Weights of a small GPT-style language model, trained from scratch on English Wikipedia.
Size: width 128, MLP 320 GeGLU, 3.17M parameters.
Architecture: RMSNorm before each block, no biases in attention or MLP.
Training: a variant of Adam for these matrices, 94M tokens, 5745 steps.
Each number is 500 + 25 x the weight over its row's rms, rounded and kept within 0 to 999. Layers, rows and columns count from 0. Numbers have three digits each. The size before them is the row's rms in percent of the matrix's.

# layer 6 attention output (transposed), 128x128, rms 0.0802, rows 78-127, columns 64-127
055:476535480511513518483476497523507466493528504493467471508540542479518498515471464513497491532444497501491451490455456484512519495509507544526508484464512490495503499454472471486517524518545497
056:523498512492499491567564456495530512503465496500449530466513506523468493514475471469523531509484471445497486517542495539499518514520538509527496516482502463479490535516547493521501512515479513
052:467512515511486463515495502469509453521499508486440556511475520505500481466490497536489497490513497534487532502540481516477539468528509480469464474507479517544500489504485469510507466482489556
046:487513490492500497549488461503519493514501507516481493477497495485466532527503469503493477518498466545521498517526485504482508498499516500518514535567514491500483484544469540522537520520479500
042:468514538487501505454499473456491499502482511500444464495544488523483521533521442567485481491504476501511504494487507520513500514460521500466551473467477466501525531494514489503503536499469469
048:518500549481484458535486470482494507496505500487532508534473474499534541436476534482504526507509535536488512501487495509508518488507489434497437499533483503532507516494472465496523469488526486
049:509485514516499536513459547490500489483536468531476540520503513546535521456512561471520477461488530532470458478505483506505515454510492509515502491494508452553531517534485531543554495493532497
052:535521493488519493495465474486516519495492499519513507531487431486481450501515530489467509539516549525492503481468496511548493506514488524524512538541483461513535525495485522501464486518520471
050:508496505491498494518521509520511521485469483508532537467493479506483456525485505519501540513517486527491523521496519490508484519512542491533510492538522476460472510534517545533453505529454452
059:508485520529487531486545534542491494519504509456560513499479539540508490491509464496506503456506479492529519508541505495493503508463458442493507510463516548506500508482515486471522494473508503
047:518503470514525489424508516530468493489510513486511435510534486502521509505474478497482464482450482470521472494466499524492518470463533525500518518474489510482502494500480474495503497495512553
044:451447504506477511480552488490520477505501511505520501485501500505519503474532477485510509487458496494535491535505467496502485521487486489501551497501525529467520517505496509502495550464505482
045:572521508503476484500501500493518506532458486457519443487508451524501506486498480456514516491524488482515499510521490492477522519476513490445450534467480555510515519535485459485483494517509488
048:515502483509501537488519524526553466506502515536518519453488480477477520509478553538505513502524546505468488484457503499469514467503488492527482497480513470451535476513566505497524509471478534
047:471523502487470464548516479486547483510517543502491487486489503470489494492502496482470534528514474513475506548495512519496455494516449493485460505492505477494538498512499492542498520518497499
045:516529528514507470516524474496493546524508500471505502504480503524513511523511502521527517482516494435513521495524534501510513550464513423505534486500493556501484470493481478445526505500528498
049:519519488478520499510514490507489475504539567492517490502517511458497528541490558498489512511500559471514476502494451508477509511517459456481481510512474494513475467490459504491504486549509472
053:511463469515474517499490562511507479470517519524509518536487505460539535521510538524536490503506550506486473477486458479488501460512489503488491484519502462534511484456509501465482467507540512
061:539503493491517516505528476515467532537522504500495475460494528524521474467477468487549497502487454458533521491495490497504508560473471486524518504507489540515502473480497479498509530484550508
048:511508513528495490527471490486511474518501478483493519485531547486496564535471536493484512510550480519472524549519490530505487512513542468498506485499549509515478511537507490507536506507528514
045:508492542490491503501471476506506524474526526500472523468551489463502552485492514460528487513507460455480522530483509476498499504511552468519500520542517538507505536486487524520518538500500538
048:504505492486488463506510505507540527502504540492512548525493477469545503478478524466469514483505554508459519490496520480478463482498507528522444502539506520492518532525505465517469472531504505
061:499527494486505488516511510521468528514494516490475538495478478468530512513515497474517542534502567478483473470507479477525481476497471520517455542538482500505477505502475459512458505545531472
047:525504445488478471477530531500537487516466531486498472530500481499524443469500493475505492494517516502539504510488479467536514517507504483512463499522493487483509510508518460450499489564532498
052:525514479520486502519506502501453551517496484481507508479482528519537454502496495463522534514523521471477471507523472482500507525486477525513498503524480531483492509504457471503491528548521458
042:528504493511456503487497473504518462504463511516498477528525495497514441480490471527533526492506515534545468490496492499521492523454457541510474515510476526511515495505554442473507480483466453
059:488499497481502481503478488489539488491492514487533535503524467442512505499484501499480487488479513549490533519471515479493490485502483531511465495558503515512532509499519496527505503461474511
060:473457504496543485506470470485497523501506482517536505478538476477489523489507548506481535500509500512454496514492519503502475444530517494455497480505537484520486487478532515503470447458461489
047:426462493543492540480485517531501447466514494470482478489505524507499488493499502515520468506501484498540517527531540494481492461494493478497509481464506528509510512489505491488525514486445532
049:475498473473517472506484507507487509524488532531500543511496484464559520486517475460521504511468548515498489512463475522475479469516519506513476515522504497467464566546525497500507508512509499
055:508485515480521524528485509521486538527496514519476506516469466491509505488481475442519525504476517521459515467487497477520520490508516483518454505503493483477519538509482493497456516493541449
060:547542487464482496522498523505498547519516499485483529516511490507507544488493479430492520526503536514453479485483458529526509488488503519540472540523471472491477484500500483513454520498567467
053:495487489517498520495503495457477517492511439502531441493496496518451504467490527524495474481501470488527502540504511501486481474526530494473541440444509468491491511485527540500504484462435522
057:484500500483530538531509508521486486494498516533477505493472516477538528534462511532488555508490538542484443518518513530542505512492512499458499498474543448519491499530518445518523480567536454
060:500508496491556494477503483479520526480516526510534513481495477498459580502503534472481532474480498517431488489483526489512481454494535465493520500523537495483520528497520539514457490489480511
043:481465503448504502469497485507497465506478481507460455478497486522476501523487508547516510503526475505525553507492492484480522534479524458453531499510516474508511449488520540466531514441469510
044:537533471505531536480458513473503506499560488515533503525525501486473480515481450529525484511545493489539493504489522452524519509508468498504499514528510557509490481523451467486493492495511526
054:476513531537480462527511538485514486531501515502547554517541475493473522483519518505491524479498503514483503513496508512510510460530502523455518459503508472473530498493488524528475470519483522
044:524529506502501540484468469460456526515485488518497492473519515482502465488520460547510451527484479502527544463487464478469505551472465475556481513533514531504486485503495478506492480450497498
051:459519489492555493516516521529485514492509470493513534518499498449491550498458486464467512495474512536440493497497528523541488522514536508482499508486503488483536521484491521518495472514502475
067:537524497509485484518519481516490477489470490480454483509460484477553446502519472507498492519481517478532494465492459491465529538468450508523453527524465501494520504498489456512500514526497489
057:529495538537489503507523485510454470511512503486477498475468521488502464489490470507508499505506490462509485477525476477514524540483450538508458507516457493479476508499488454502488534519507481
060:545534511497480526524479483505482492497504504474454493493470511490501483507519478461522497495490494470519471479506469491503532539504468504509474501541470520478479511531477490486515538529511485
054:496492486494538510483457514478526505509531512497484508522499501505466542518488534476499490493514458482469527486501516452500487445546527453464507482510534542537496495499522526499538453496500539
052:522486466501497490509484521518477520560494505497502432439501496518521494487489490506523539513516435460492487465500469506520535527514544500492512538450477471526493482480528522478526483467535502
051:460525449497453495491521514502506465479496531488507538508499482472474471477481492469493507511488572508495498466518523518516484495492469550508452499566511520486494528538503467486486488553478516
045:492498497464538494501501505499542483541531482516503487511519458522469543535478560506464539485531512498478492522468529482471498451489522512442494510552504508511504496522482522506515520490429515
051:514509472456545514494488476488523562524513513483509540503505507504472544519522523482511487542526428429466533524519479488501476515515506483503510469513497492501468497467475548523528511518510506
047:479486505520485465466516467496499481476486513511461473527447517518506481475494497507556510541488484505494504539543475456511526484491489473519487514468483515521453484505510470494449502537486463
049:527509479459499449478496491452517539504503487504461510542502472477526454502506491466514488508542452468478514491483486485488502513499510497508498535497477535506490509500540500456470469467466532
# layer 6 attention value, 128x128, rms 0.0742, rows 79-127, columns 64-127
066:485522541551507477476524498522509536494515560531536542500458481517505536496535494511521538484505502551492521509517491465472496540516508501518449513505487466478513440503488536515466535501461509
059:507530484493472487518543509456477514462501515480525515517494472492519536468500515519520544480476547529508532497453519467532455542489458479464503514487563490469479489509513460473494468493499477
050:492507515519523487476539493461525518506489537512485489519480483508495488489522460491534523509500535483481520515484511468482475501471521489491426480475511475460471464508486490492493501513535513
050:450530500513446514531452517543530529481491495514483533508494489478541524515490516482453459533487509516448448544508474533516517468520533525533478510499493486490500494514469546505539483520475486
058:550517476457523523493492466528441484463516545525490467516519502489484484486525462503535511467474497486535503485441493508509496549471487463464484531513541500509507477512498502499540484516519515
055:547473456478517520458471506476520500504512483479525500503485483502510502465460462509516549541508486515520500453476522509465524488482488467486520501504550521522507511470518511541515499450498533
053:498482482486497529479540497518528522504537508497453525475538514496523437535534451481496494480487486439511528499506519481472534517484519516480476505508512507490474530486543482534491496508507480
056:477507500514458480525512492464494523511510528510472526443492497553517484500513514503511466502505464470467530471545454451501538536506493525482468523508480475512492475496460505450472517500482524
064:543490495456479459481475490500500497503471486523537481480530557529481510480476536522529523501462531479487493413515509527517495517513469479493489469493526468553525475490493510485489484488507488
054:488496505509520475537459493551556529494531498488507496487486506467485501522503534514501471500526494463509456511522525534522500461516522478525539494502429496525553554489489489551512503530534496
053:527528503517494480550503499496515567521494494528493495533475487554478501482514537508489513521481536474488495470495472507466541495490511452497435518499472473518449471522472508496497508521482482
057:510500464478505515501515463522516453506522527532517495477544531527475509517537478530442508480454520500519489481539472488504464544525485460545528483529520513509477501514486529467510467503478455
056:489478508512522448503458479481518517535508489516502516472462513528515469509527501469481478493526484494514512487514530520514514481490496558449516497579492500512471574521490486533484538514526512
056:474503472539483482461518505504441525516484525555474519492477499481515475516491522482559461492455463465525520482501520510487484505487479526508496499501456481489475508521495478521512516524473482
053:488511468480505471491460483506461467507529543513446482502498529495469510484485544501503485525473530476435527477465470501481474455522468457466476508495502512467501469497510531488482475480487532
057:468514506503519467469508464491475473469507491506469453543492466435447498482486521508504473516517506471485488499452543519531473524520530523512471507507530533488531538480512425473483540489496510
060:527533551468559494458459469511502477487496438510509446504487472450518461476500490489496485500470487484501502510478526515522485499490464512546506519445500510545476514517528517538466509501494538
055:504502493518479489500467537536474487477512460465532504477502497515476466478469497503519549518560496482456522507471452483512528467461512478528509481484510503516484500483499477465493522487459501
049:513530536524524468458445496544537477471469524548499479486497498478501511503505528522501510535519477546482537483480491505502489482545493515563505455491514515525513495472481494488444464509523526
052:553479471499502483493469508490486511460538540473499510511486483544540491518496437511475474478526524543537503494506505538480492513510503515485488518456526488535533503520472524499479507447495503
052:467504520459474537549497510504474517502485529482489482520452490513533535471498505515490459520476485536521457547537479502515496521485470537506492515465502463482466484548469491491494502471448511
065:480496520518487521556503528483502488532507485518492497510494515556507513518522478448513453545493523540505475504526489527488493496481522491533505505508468522490505488487453520463469488477491507
052:500491464474453520476501518472527534496495505476528535502479471521503526505463475505432494495485479505450487513480518525509503515499488497503512554476490495518460506485481499503506493492495485
050:492468517482493500551464517487481500544477508450489524465487529488478474519510516496491457516526541506463505476557496512489521516529510467495549529533465520482490474459486482499521543497508460
050:529519542473448510501523501519523531498519519498453508485461497487517535498487541495478508464500487495451479521464518485499460488471463465513522569468516491516490519481462520496509522493478472
060:560511504484514497484513507462503483492520484494475538510474487455512529473540491513487525533470488500515470562500511490555510464536522508446524486464480508479513546542502486552487514470481508
050:517507515504552483462543524519528458510513524502472542520484486485476501540476511481503517450472452504491515519473512510487474483475463510533488476488481554531487485517529524533459513472558537
052:470507504494489466502499542510480468513488498566527512515493466515568488521472493525491508481484528521526489447505531513490479508517467527473499537486496530508544495494485541480520513457520508
056:543487529510459533508484529520480495530489512480493490496490510514488483488534483519481498548444520536473447515503514520481502503510480521527505542539496520494505483515507512454485493457459496
063:521501465474486515573485518501508509490509514500492520496517487534508509468509444507497458509517527510505504515535497512454514561479495516500511545508504521484452474479502482514483504481471468
059:531463507524500499519504537484491497527538538473519529507497524530495539521486490498523456550471521521508534513477501505509530536500545462501518503460497526486505515512466472457482502489490498
056:541544475504480491490478464505500500491482508523533502528540484493476470491505517520506498445515507488510494484498472493548518432511479488471506439531507518527496472502556495549514501477505525
065:495514537469486519501530453486511443494436504514483466497516523552524477519487548477520466523499499516470473538524523472466460509544491509534491522503476500491528455513471507509461495556487480
053:496525523494491512505519473533487525514507526504450486475513492495541492531515497513487442512494537505522518497497533516488494490501467547487459457472551528542529515555503534523490486513512516
050:511504499519511492473473459487534472481553468519499485500503494477445503515524473484473521455506481463487491472505506466498491477472486466478522496507519518525493564497495509513529531472492499
053:473502529580507490523521522539492484529483488523462481478472482446493477469534482489473491511512506511473525497494522499528474502503508500482480520483492520483501496504516503467462526458465509
054:513534514504475549500526475466513495517521533479500481514475506433526491522470538518452533480464514510505504513503517506545559562498516481480517466520457502510479525493533470523481472514517498
052:513476497522514484499531519495514509479512483481535511482444516443502511486563487510498490477515493523469469517468464493491455497480502495489494470446493512462519505457503512507500524475532527
053:497531505490476518527477520468511550526503526516503470526536502531533502505514477493522523526504511538460488485511481505512470497513541525491472464509514520529512464508465537455474498500523527
064:463497488454489525491526547497508542473493515483526488525463518542488516490525475457464494517473496531527497498514479498478487481517505460453512529518476489451487519478453500462509521474506528
052:465492489443460519506541527501531499508483490490550514469496478530542477526496533477474486500498536494504473524513468459471501473494533462496499462516470457468492468493467483472543516487454496
056:451475486510499497535488551479540523512482527522494465497468496547457522470531480461496486509475540491512493515520468538453476478495544516526508562500520495476504495501475449444501510488463521
054:459535477520513486507487461531502531525536517502455474476491495466507536486496490487524476487531523509543488545523520518468478538508448530482487476496519526497466500529510486501510538481488520
059:523528455487474471473486464496498509469517456477509500513507510510432530533481496521513530503497570447449488480511502501479492463465511507524515491542498504537449476457467472495478523532506463
056:496484545479496508476536518471475494487494500498528484489453476479536515490556513473518466524465502512558495534496501496517494491482512508490478548462468518465533517499495518507518479491480502
052:512482491495518495501517458487487542486560489485465503484483483526495486482530532511462485513504473478493457506558511509500547486543511485501513482500522505541515498556508536480498505471469487
057:478494478534524451518469472522519519506550529506486500516492525514497513488529471475486464491481505486468500468471463480473518465478520507510463492485516530510483516514500469473497475453513522
053:469508540474493469473494544467494457523469467537460502442526483517531485483467494523523512477523512467464521507510510527448494559527483487487463503509525510504502524489447503486500499489476509
060:529503471534520445520479487495516456478488478486471524484461497505506509481467461507473507471537516501508513542501481475492492480496514495462508498485503486489454539516495484507522474442533517
# layer 6 attention query, 128x128, rms 0.0611, rows 96-127, columns 64-127
086:535508497508469511470504515486491509517470524533479517471504508484508523510506519541512505549494484467488525570519487495529508468481505554523430507471499474545500509478525511488478476491503483
081:554476562485468540506537555507469511555485493502485523494482491505502474461520528520478490491465494475502499534455501555502499469502514528487459517464517486516539537492537530517544490484474458
082:504496541491436544490526480510499534480470556503483496482500504509521455508512497548484485464489493485516491551502493508531532536484514512497492515455497497498529520508486527520532537508453503
080:502512511528552503504462509515498462549502462513501491528508475495460548517520522474508517547525508528457521465469501501462456506545496503505504458539559539515448513495488517519480471466532507
067:520477511528523499502483512505480429488527505506504473517469521525507509479476497438562507499537511501507503459525493485495508482465552447533545484515489516499493490537483475484507555475504532
078:549501506482540461471479500490491492551522461525502493533537470481482529527498525438525502547512532530472526507501511509495484502500513483503505464493491539522449480488485506537478495487559506
066:486496485503508513474491492533501540516520485494461504560505479486493482524497517512453539514487510487501474463507513484503497536504439522503475558486520484494493492524493506541522501535490523
066:510491458534517511554507503529440492535472518549525514466487522503520471486468477476534497518513488486485486493491481508517519512479490460515519535460493529520478454508502496474521542479485498
081:470512518500539486499478459469530480501519478498455498506498482479470512522530522502506503559484514521458511481502532469495501514516455472472511505507488522498476518486516538527503481514546515
076:527491546525487513518515539516507521481469549476554495513458526545529500500504471504555488499486484543501472553527451559497512505454516519497525476505481467518500474485495484470509515505469505
061:494511503507517497493477455505541503527492448509503523500524474452496491516503528487443511460508485445485501500506507485518515493532508522499487535539535482495483505561534528518476459509514487
088:468506489511498511512552473441506457495516520528478488491489521520523507564481506492531487579518495542488527510511520446462499510459502449515496489535467537500496478496481508526502540550528499
082:481502504495513488464486505535517508496503439491481499494536480463467516504476519536487475478497481491526527494482546519486517465537476502473513474484536526492503509504552541521525466484513517
085:443484488494521513488518467446512460525509486528487478478514448540526506506487488503533471528438483494492541508533509503453518481476507443513543490477496500469531497479498463502493518529488491
071:513524454508492503538478501471446501509497556503512477459501494483499513477492461520492487488496532526452502497506532472523508514471522470532539506479484517508469478522498471505456510533498485
086:489545477540516499478547473493507524511507537484508491508564493459450491503491530501461490492541485522511522484487497491495454461500528500485505496456523504518485507508483493495495504474538471
079:548497526492469483496513547534483500544456485550480510472506494488510492439516512536474499486454507502541493528451513537486467508507498510484484532489520478526508515519512527489534511463492497
070:510479503502497477518481528563501471493484505528505515501492528484477505464509496502477521474500513547508473487481498493503486515496472471520489511526461493470497531496493486520509468490521491
075:507507526506467461512494545515494520563466470507468553518469478506523497429532537485483507506448488531521479514464515518514464525514496508496486510479541499499527538488532500506538474439493482
065:510520490516535494508470522476506457499522472491495446482489479522492512509483468450527534542528538516493519491513471495496486495492492472503511460528475515481461451456482487490500548519491527
077:479472485497440543543508500502493518461475502478535522506484558494502482469487482537506453452497492472543489519480474498542512529492528510494525535496517438496529517477511460458491498499441484
075:528520507500466520493544486515470489494472501489520508506470508543547483511468494453487486512517514514476472491517472510515504540485548505504485499495453500476479447476461435444505554522473489
075:490517468475522490465502468449480484516509490532448487539527486485504478507504489453484539522511511496471506472503511445496462480509528460505504465511487543492477500487490487522451484495539526
087:462515516507488526508526533531510517499456512479551524483469515518527492460454521496513466451476473473497483508500497542525548504504474506504496507480501442527508479461509488479491500486456493
065:498525458542514518519492482504491468473497539504489489457472500487491484476456504465513503469511484497458543510526487494502531517513487454532509538505492545472500522478484505504462485490478488
068:494469518468549493467504491525527508527527478477462497554517486503478503483518506470493524509512517507458481483502475520516504505495498468475530507475506530521520510514504484541526504494505487
131:465514493508501509482488458450495488494525520523470504520486459489488516550526475498508489567499505517465532480484516474465511494526509471519524476514495579488477493511488506524466511503551507
075:511515542534509494489478482491495484504482492510507520496484463502486503500470471486527472493524497463481520481518511482530519480492502483503542538463490562487451479510510509508479528499519508
071:471491560506531518502546510528480484434506483456484519537501510505497495484509521515456539507527506529457513499489499465537460479490501492504509505476514480467503460470480520516482517476497467
067:461471501513494549502503480494466516484520534505474540510485503462527470520511500486494507519519529519468542493497515465498508519497524462473497490546480527464519464534522470480497530511528498
087:548529460479467487493480527557508495511494506529530469522474512490484493528511467543471564486498498520528485500490456519527535538504506445479489493497475460518525479513500454478532530475480480
085:543504477462505494509542503515458509496506539504480504542502495486517490493523474470515552510495549546492473486483460495542517505474481515468488515507459496519508471514473476502481542495506463
# layer 6 attention key, 128x128, rms 0.0588, rows 96-127, columns 64-127
067:502503478485515521516497458502511540485534554476511520490457562523519519534487493470508468575477519540506509506533501503500518501514511485508458507562501516509506477578505510464490516470523500
072:544494504504489545545488518486429482539528435491525500518508511513546512474483486497528456529484535507467484493538518509516518523456510513504488460474457518503484479504501519507477476503496522
079:512526496521521494499523452465474533514499519476523514494479535504516521512515486480508486539493520521479495528513511490512513530458539520519541465504431485487567457500525537511510492511494461
075:503489486524522508496475522536491454477521513477455507517467449495458502547460538452456513498500486496497510515484473506508502510537497477490500519528539516478465470532494462482520545482502541
066:519505525467487461510482497479554503479506495502482499536525483497526453518552473496479469520445478496498460523511551434504474505524495498476540482473511539527517554506510503539508489542528549
072:501498460505522466529495514496512475479524485502508518489467469507493510494488488483446487484510504516484491475480546512493517514540447467502513515472534517494467493475513518496515507474529538
087:529524454531528471474448503510476555516513471511474506522515465494495480482534481482501493511507478492507519501459534507488474469507444483476504496479511546478482515487503483526536490474534518
091:502474503489447459536515520521498506530517480520493526513497542524490543505503488480500475531545480495499491490500451473539473527479518498530499531532495471510506488532511521477487517519503480
069:541521478532527468536463470469552529500532475491457484542480463514478464485535473473502501512521536497533495466522570472486495475504448508471492496485524562514470441511499514527507472490474520
064:440492530495529507516486478497487457529485517516491524480498460500505507492493514521465539528489483509463495489507453497519522480511536512533491487512484484526529502521515505485436475483481512
136:511505470506522497498490437448512511497519467493479516536483459484474486543500496493494509530523505489475524497480547473500481486519471477489507502514489576477455492522507511526524510510514536
082:494527511514521532484487490457564478521478521462533491529493513473504540536496488506513503523457536474529516496503502467526487506528498511472491444485493565503515502497492522517481459504516543
084:526484468467463533540508548507503551504480490472508517522468527503546517473489477486504481529497511485479481508515464487538479473456493475520500518527456490488460500456479519488541519487481521
072:477477473496491503543536442471541516528531502482514536461509516519510487486472440526468497486497481460453532504478460470520518470460488488508497445482489503499495492487497470496458533510523505
074:476471495538489472476445434496496498552499472502480489486448463498507495465496509530531458461505489468519497467517498520470446501501522500523499555486488520521503497500530496501458481465531499
083:530529517501509539486503494520481485491485512484497528496464522487482486496508493504481503564488521522502476532529551491541564468513496490510539543468496508505490513510470474502481514460491472
088:557471491511497490522454536508456535523494489504522504506486536526522534502531470505530505519508515485529515545554491510511483506488524532503469485446460475498498491480514504480471481483505519
077:517456505522469464510544509517497510535504468506522470526494495497560518456542483510494502460478527441505463522538558490491517481451522507492482508470470483507486495469541524514516469450479483
080:508502510508480510544477520546450534531517509489523498506501551481530498445491475488488479508507519519533483508559491493480483512461527506525532487469469466515531472481481497511506546534465481
073:538440503538513464489483538472509535498504508477479497531551499518510506470491515534502499468486503467504507475485528482507462524537465484509536484471532565492526537460507503498536485467499502
082:475466524497449499497507515484522515539482531496507494485534522495527492518511527497515504525476509485536506504509507494498497495472537486506498496496472418509534518499527509475465486503499462
084:554507471485500477493473435511561510539540464527524497541529489491509508538483522494539502490528499505527507502491523462505494512468468508500494478525498512503486491504508517482483508537528517
080:515493499491526475517432510477534476480521480523487497512511496523518446532550463483480503513512488471502496490511528506505488473525459482462515498520532559505515490513478515482529498541530516
075:479489478471492531483534494506498501520440529512554507474490514485539515494478490502492510484492491497478502497487453512534518481486511476486491508507515440489506491477538466479463488492491494
098:490467483507496487536525492484512522485498536488511513514481555488522525462497485502516468464508476469523466527501456501498488517456515495498513482523459451497493509472520492477480490486500455
091:538529484489492466525456464469522482516539477489451506544500508471487475513544505466475516509478485476510495499503546484479499480525450498460510474507489553499477475505491504527565479543524485
062:507520484495474504527521459512489518502519508487457506537503488522518451559506495479522458518535483470512520514487525523496505491469471515511517485524483549476484496459498487500520478518520512
090:492466510469470485474493533503470483510499531491548518498470493509523544451484477501507508507503480474486446530505506506505471502471539522500495568506509453488495504482522479494481503465476464
072:491510532490455486526514553521490502471515478483512489513461491489533523482548548498507532534483478479491470496483561495472506460509486492531501545493502486509514480482475516513533470489499485
071:469486509525515515506540458519468524531493548519476476462481514520546500443513469541501515462484496484484505499525482560549484481504497524466516507472541494494491497463504480474518498489499493
093:542502473526517485482484469557527554504513503519497521579495540501495472507509450478504493504483478465570488502447478513502500502484483498509503475462467511496499501521507490514551486517523487
085:507491508507500476504452442549484460519523471496490466504484460486480507550535531496513550502510489537520512467515515512513508499526453510499488465481542551516501547544498522529523512484522459
# layer 6 MLP gate, 320x128, rms 0.0682, rows 0-16, columns 64-127
096:486467492519500526462486475436494474495504488487495477512469507539468523578533482502488520474527505503524536499513535506478532478465506510447505477503497535489516471519474486505509488506445493
105:460503546462527479458556522467530476548485523472507482496476501526477518520516501507475502514470509502483518535493465484528472497539488510525475461467547504543473532495501523503468469503530520
101:532496551514457503484526477498482490475482559494533485486512486516505485505498469481458494489541509480484480484479469474496485552487508521520508467485480510545459486474535494509525548500497488
096:504479476509476509550506490480509532451527470484513507504558467526508483555516486486469461479477468509525522551512462492513505545489511517492506413530498497499510495517487474468503508513521537
098:479512517474499524527478514515489503489499490485472505501493542484476542535506485474540524478492455474523501526529472491489527464494495487499493466466488483487506476518543471459520491523542487
106:499509514516508473517486485478469521497479550502482526529491476521470540521492519497470482565479487507512488557466488507514485533503499510529516506502497524507502496500493519518487494495486499
094:509490500508509484487505498489509486506520483500461521499532436459530476507510467509497506496512495468500499473513554487460507544493459505474512490516480520536488549460516457534524520553523472
098:484513499493523506504492536447506545471532490469509513514469502548490517506476539549526497483538502486501498464529474475502468516526497506528452490465520495478519513538512503465504458491514531
098:487526521500512490500543502507535502479454504483514533488511474529491514500459483505514496517511487508498510479546531505427516552517512546465491501530478513513508491489510481528502504494506522
104:524489506491495459471523488430479491496454508541496494515537495520525469546534490442525502474490468466511569482477513474452471498529536503523508472506495533517508491480493459508522543507549505
097:540487480500472511519498524483501534471463539519478523537457500490511481495515517505517499512525451512535545476553484511524506504487528511530503519496539469517493508538527452476529471535541501
107:475498467433492529478517469484516483474515548507490527492548500511503494497512531478488521543497464503486510470442507473487512478508528487468486515502513510531473520501504445510526544487471502
097:524487542487492485518507451507499498507488487495510506498472511549501463499501498570496502483541511505525456490527538500482470544546503481520525504466491495533510483487493497549554490512481531
101:522514468493534472526473456498552482488527457527496518529488487573490504521476524500505479569490504496500495479512544480507477461503500481478503540482475506457500499500487436521517526470528470
096:489514495522477445509492524498471511474507486533488486553457494542549504548509483500522508529467499487508490482496527503484483519490500465494532484516488510518444489478486517531501528468509500
094:453511490497522442526513450482494498518501535487526488502527466498479466515485483477508488524502481532440479504505516476488556505487505455531485518453481503507518492517446457531490517496474497
104:493495469434449507471506505513518503515538498483506479493524527467490493535540534451514518560491486477485502464483467482503509482490480532513549463506484482467482478487540485487476510487492489
# layer 6 MLP up, 320x128, rms 0.0667, rows 0-16, columns 64-127
096:477481526474510502525514515479472478509469519509476498474531494466501509499507517511484475504478490571510472444543493533507482453505510480500462505491494483473542546565495527506485494460508524
106:524462498478461465448522454536481446533493526519511505472514503521504470458450469504496532521510542499457455503516524493529483514482454513551503548539492480467490477546475480529486471467475507
094:518458524544482532532503545473476542506491473474475531509496510496503530491496482506481441498504504527510468500518496512506496507511501514494476547503531492451537459486484515499513476525457521
095:467519553523513499500489465462516528497491500499526485475497531528516464494503458505476493480536461500463517499480501491500490496474522513537508528516471479519519542492494461453498515522497528
093:540497473500489498501450484534504548539512469545508509523487500571522488472498486483489479537483512478493452480540496468499492485518506526473496484511478492468449469461492465504503502485460452
107:519473486502526494477499498483485479508486502536505469513493459532483505518474516484477534449434534482522507490511480536498531443489522497511498469512499536491525475529545506545480474469510508
100:497508464505519505468511477483478484478509513457519490507512490544471531506512525450490472502499477514504484496526469483535523492506509481558494533491462502489516457510486476521425483486513520
098:500522517496486493471489544462491543482514453488483517503542515529508530491524544501507490507508476491449531495522520490467511493525507514529478464474526490506516512509462490474525486461532591
095:478486433476488526481537498507498503461447519477554459508503482493509493507488521489483529497460502504508527483513491512487512493528527514507502510461486502499501532518526443477518467494449473
106:488553490481508522530471477530490527481539503513503494526448502494464506508474513529491492545527469538458463500526497489480515559465460485491514531472469484513519525493471558527511484503497474
094:489490568455504494505514477482493525505500469427459465505519484492486468542543481496476508514511469517551500523484512506471537515501496467484488484476460501553515523491507524480467479475514492
100:511488515518540554513509488529488514517469535470515491466486518505488461499509520538491452479491498497499496562497500517485474495517498529450490553513523540488527505517563539502503509509536459
094:484506491482478494501525467482500474495502558551479527521465527525520511515539467485481530552527529477485499444488509511487514526491463482491512542535526442488480519520484489543478510506488492
102:506513499534550499527495495503523456513496506502512539490545501482484506478542522506513490484521480486528490480517514510518486454534484529504567499522483479479533519482508509532495505531550506
101:526463466533473484547516512477507486495484485546507517538526488468499477520504480550487525504481519521524494521514485506515466511466515479528544474495514515443495473470501487520493487505519488
096:485522518500530476496486494469455476542444506522484529521541458484506504461483537450481509511553530477489480478479473524469497486461510482545504535478496560478544463464493493509515495496469457
108:470490486506493460514508519484485486492491468539503472531481481452480498523518477504520443462491462505496517462531512473493536493463473474518479488528513555512511512547508527529509518484487536
# layer 6 MLP down (transposed), 320x128, rms 0.0518, rows 0-16, columns 64-127
093:531503468510520517529466490469510533491489465468511476503479563498472530505503538524482523477507462505523466536574489509456524519517466543473505511488498501506472532555511531470485507523562476
101:496469471455547498514506488535532509476504498430464520468474474545503468539518528477527503479467510544495506440512495487527489511518518535487542513525533524481505499503499482478480513496516532
095:487523501465555432499472506496487463507480479504483506512523523444534491497458518509469497505520517522496517555501520521443504463517533469487496511510472531502500527513477533469503499489556496
099:504490506510517444513530530477479511525485488450507486517506482528485454469480532512511506507473521488522502497453507494510476520456546471483539506487538494473467503548439490511489495533463465
095:505502536532529514490504496498490483573435529448495490453559497501488511505485495492476496520473517445496514468491535484513492512503492495511528556466513496523479505501519459520453502527530497
106:490502540447533491519542551484476491557496481504496484479500478440469530481491525469547534499478499511538514479472483509457501481501488508466481505507531490463489528485511474501487481514480501
096:476484518526551458515513500505518496471496503462513502497487517436500475506516459471477522505529505550520503496483500506488513498499475537492479543516518520520534473528512489524520518559509474
098:512512505536511509564495510552531490483505483493504483522506548501499472486482481514536525462515494463574502532516512496481522532498484495545514518503447538483520493491488520501526533510448489
095:519496539544542542473475514505505471494551526505489512488552523488492474517500487509477419482489483477551503510465496484512506509554496487486492511502528479510524532500490469514494505506526557
102:488501469461507493484512501479512515474552473503527536499451486554510506517484527478525523556491462530481485517507495473485531515496464531497510486519466538468446507490467499486498513509492461
098:501467485486506512507506538478539558492520532489484538477535502500457513558490527539549482487450493493462482536519477518496566529515506495493520463510519503500509495514507510519499539531526490
100:480515497488450470519452508504490502497500490523479467499503497472522481487499503486478525477486531474486530463515494491543511518496534499430494422518509468463499471474485490499464460511479547
095:531496496530496486482476557527445526492540470496535490483477462496471514511517514511513465470521476499473513517516524487493456503496495504493504445506516550498523549528467497482485478517506527
103:501477520521476494529514499451489483489472506477479486522543524484527490475528501521532478512488457515543511511460511536531506482523501512493488496523513483511477489490529449511561485446494491
097:473493510532541514494503465517498471521539561485503502498522520495505512502487491505482536474509494523522490527447544482500500536479541497437495513476496526488485451537491478515507472507534464
100:492458542494494515526494533499548540510484508527514481504467534502504538559543483470516495469503472533472496518543499493496554481527494500499490548524503478542486493553514463483476522520500503
107:493494523514497530513528532472527487506485513514498486459540528507514509491488512484506507496448485461469510497510541502460492482542486498470514523484542506451469498462504513507521506512478504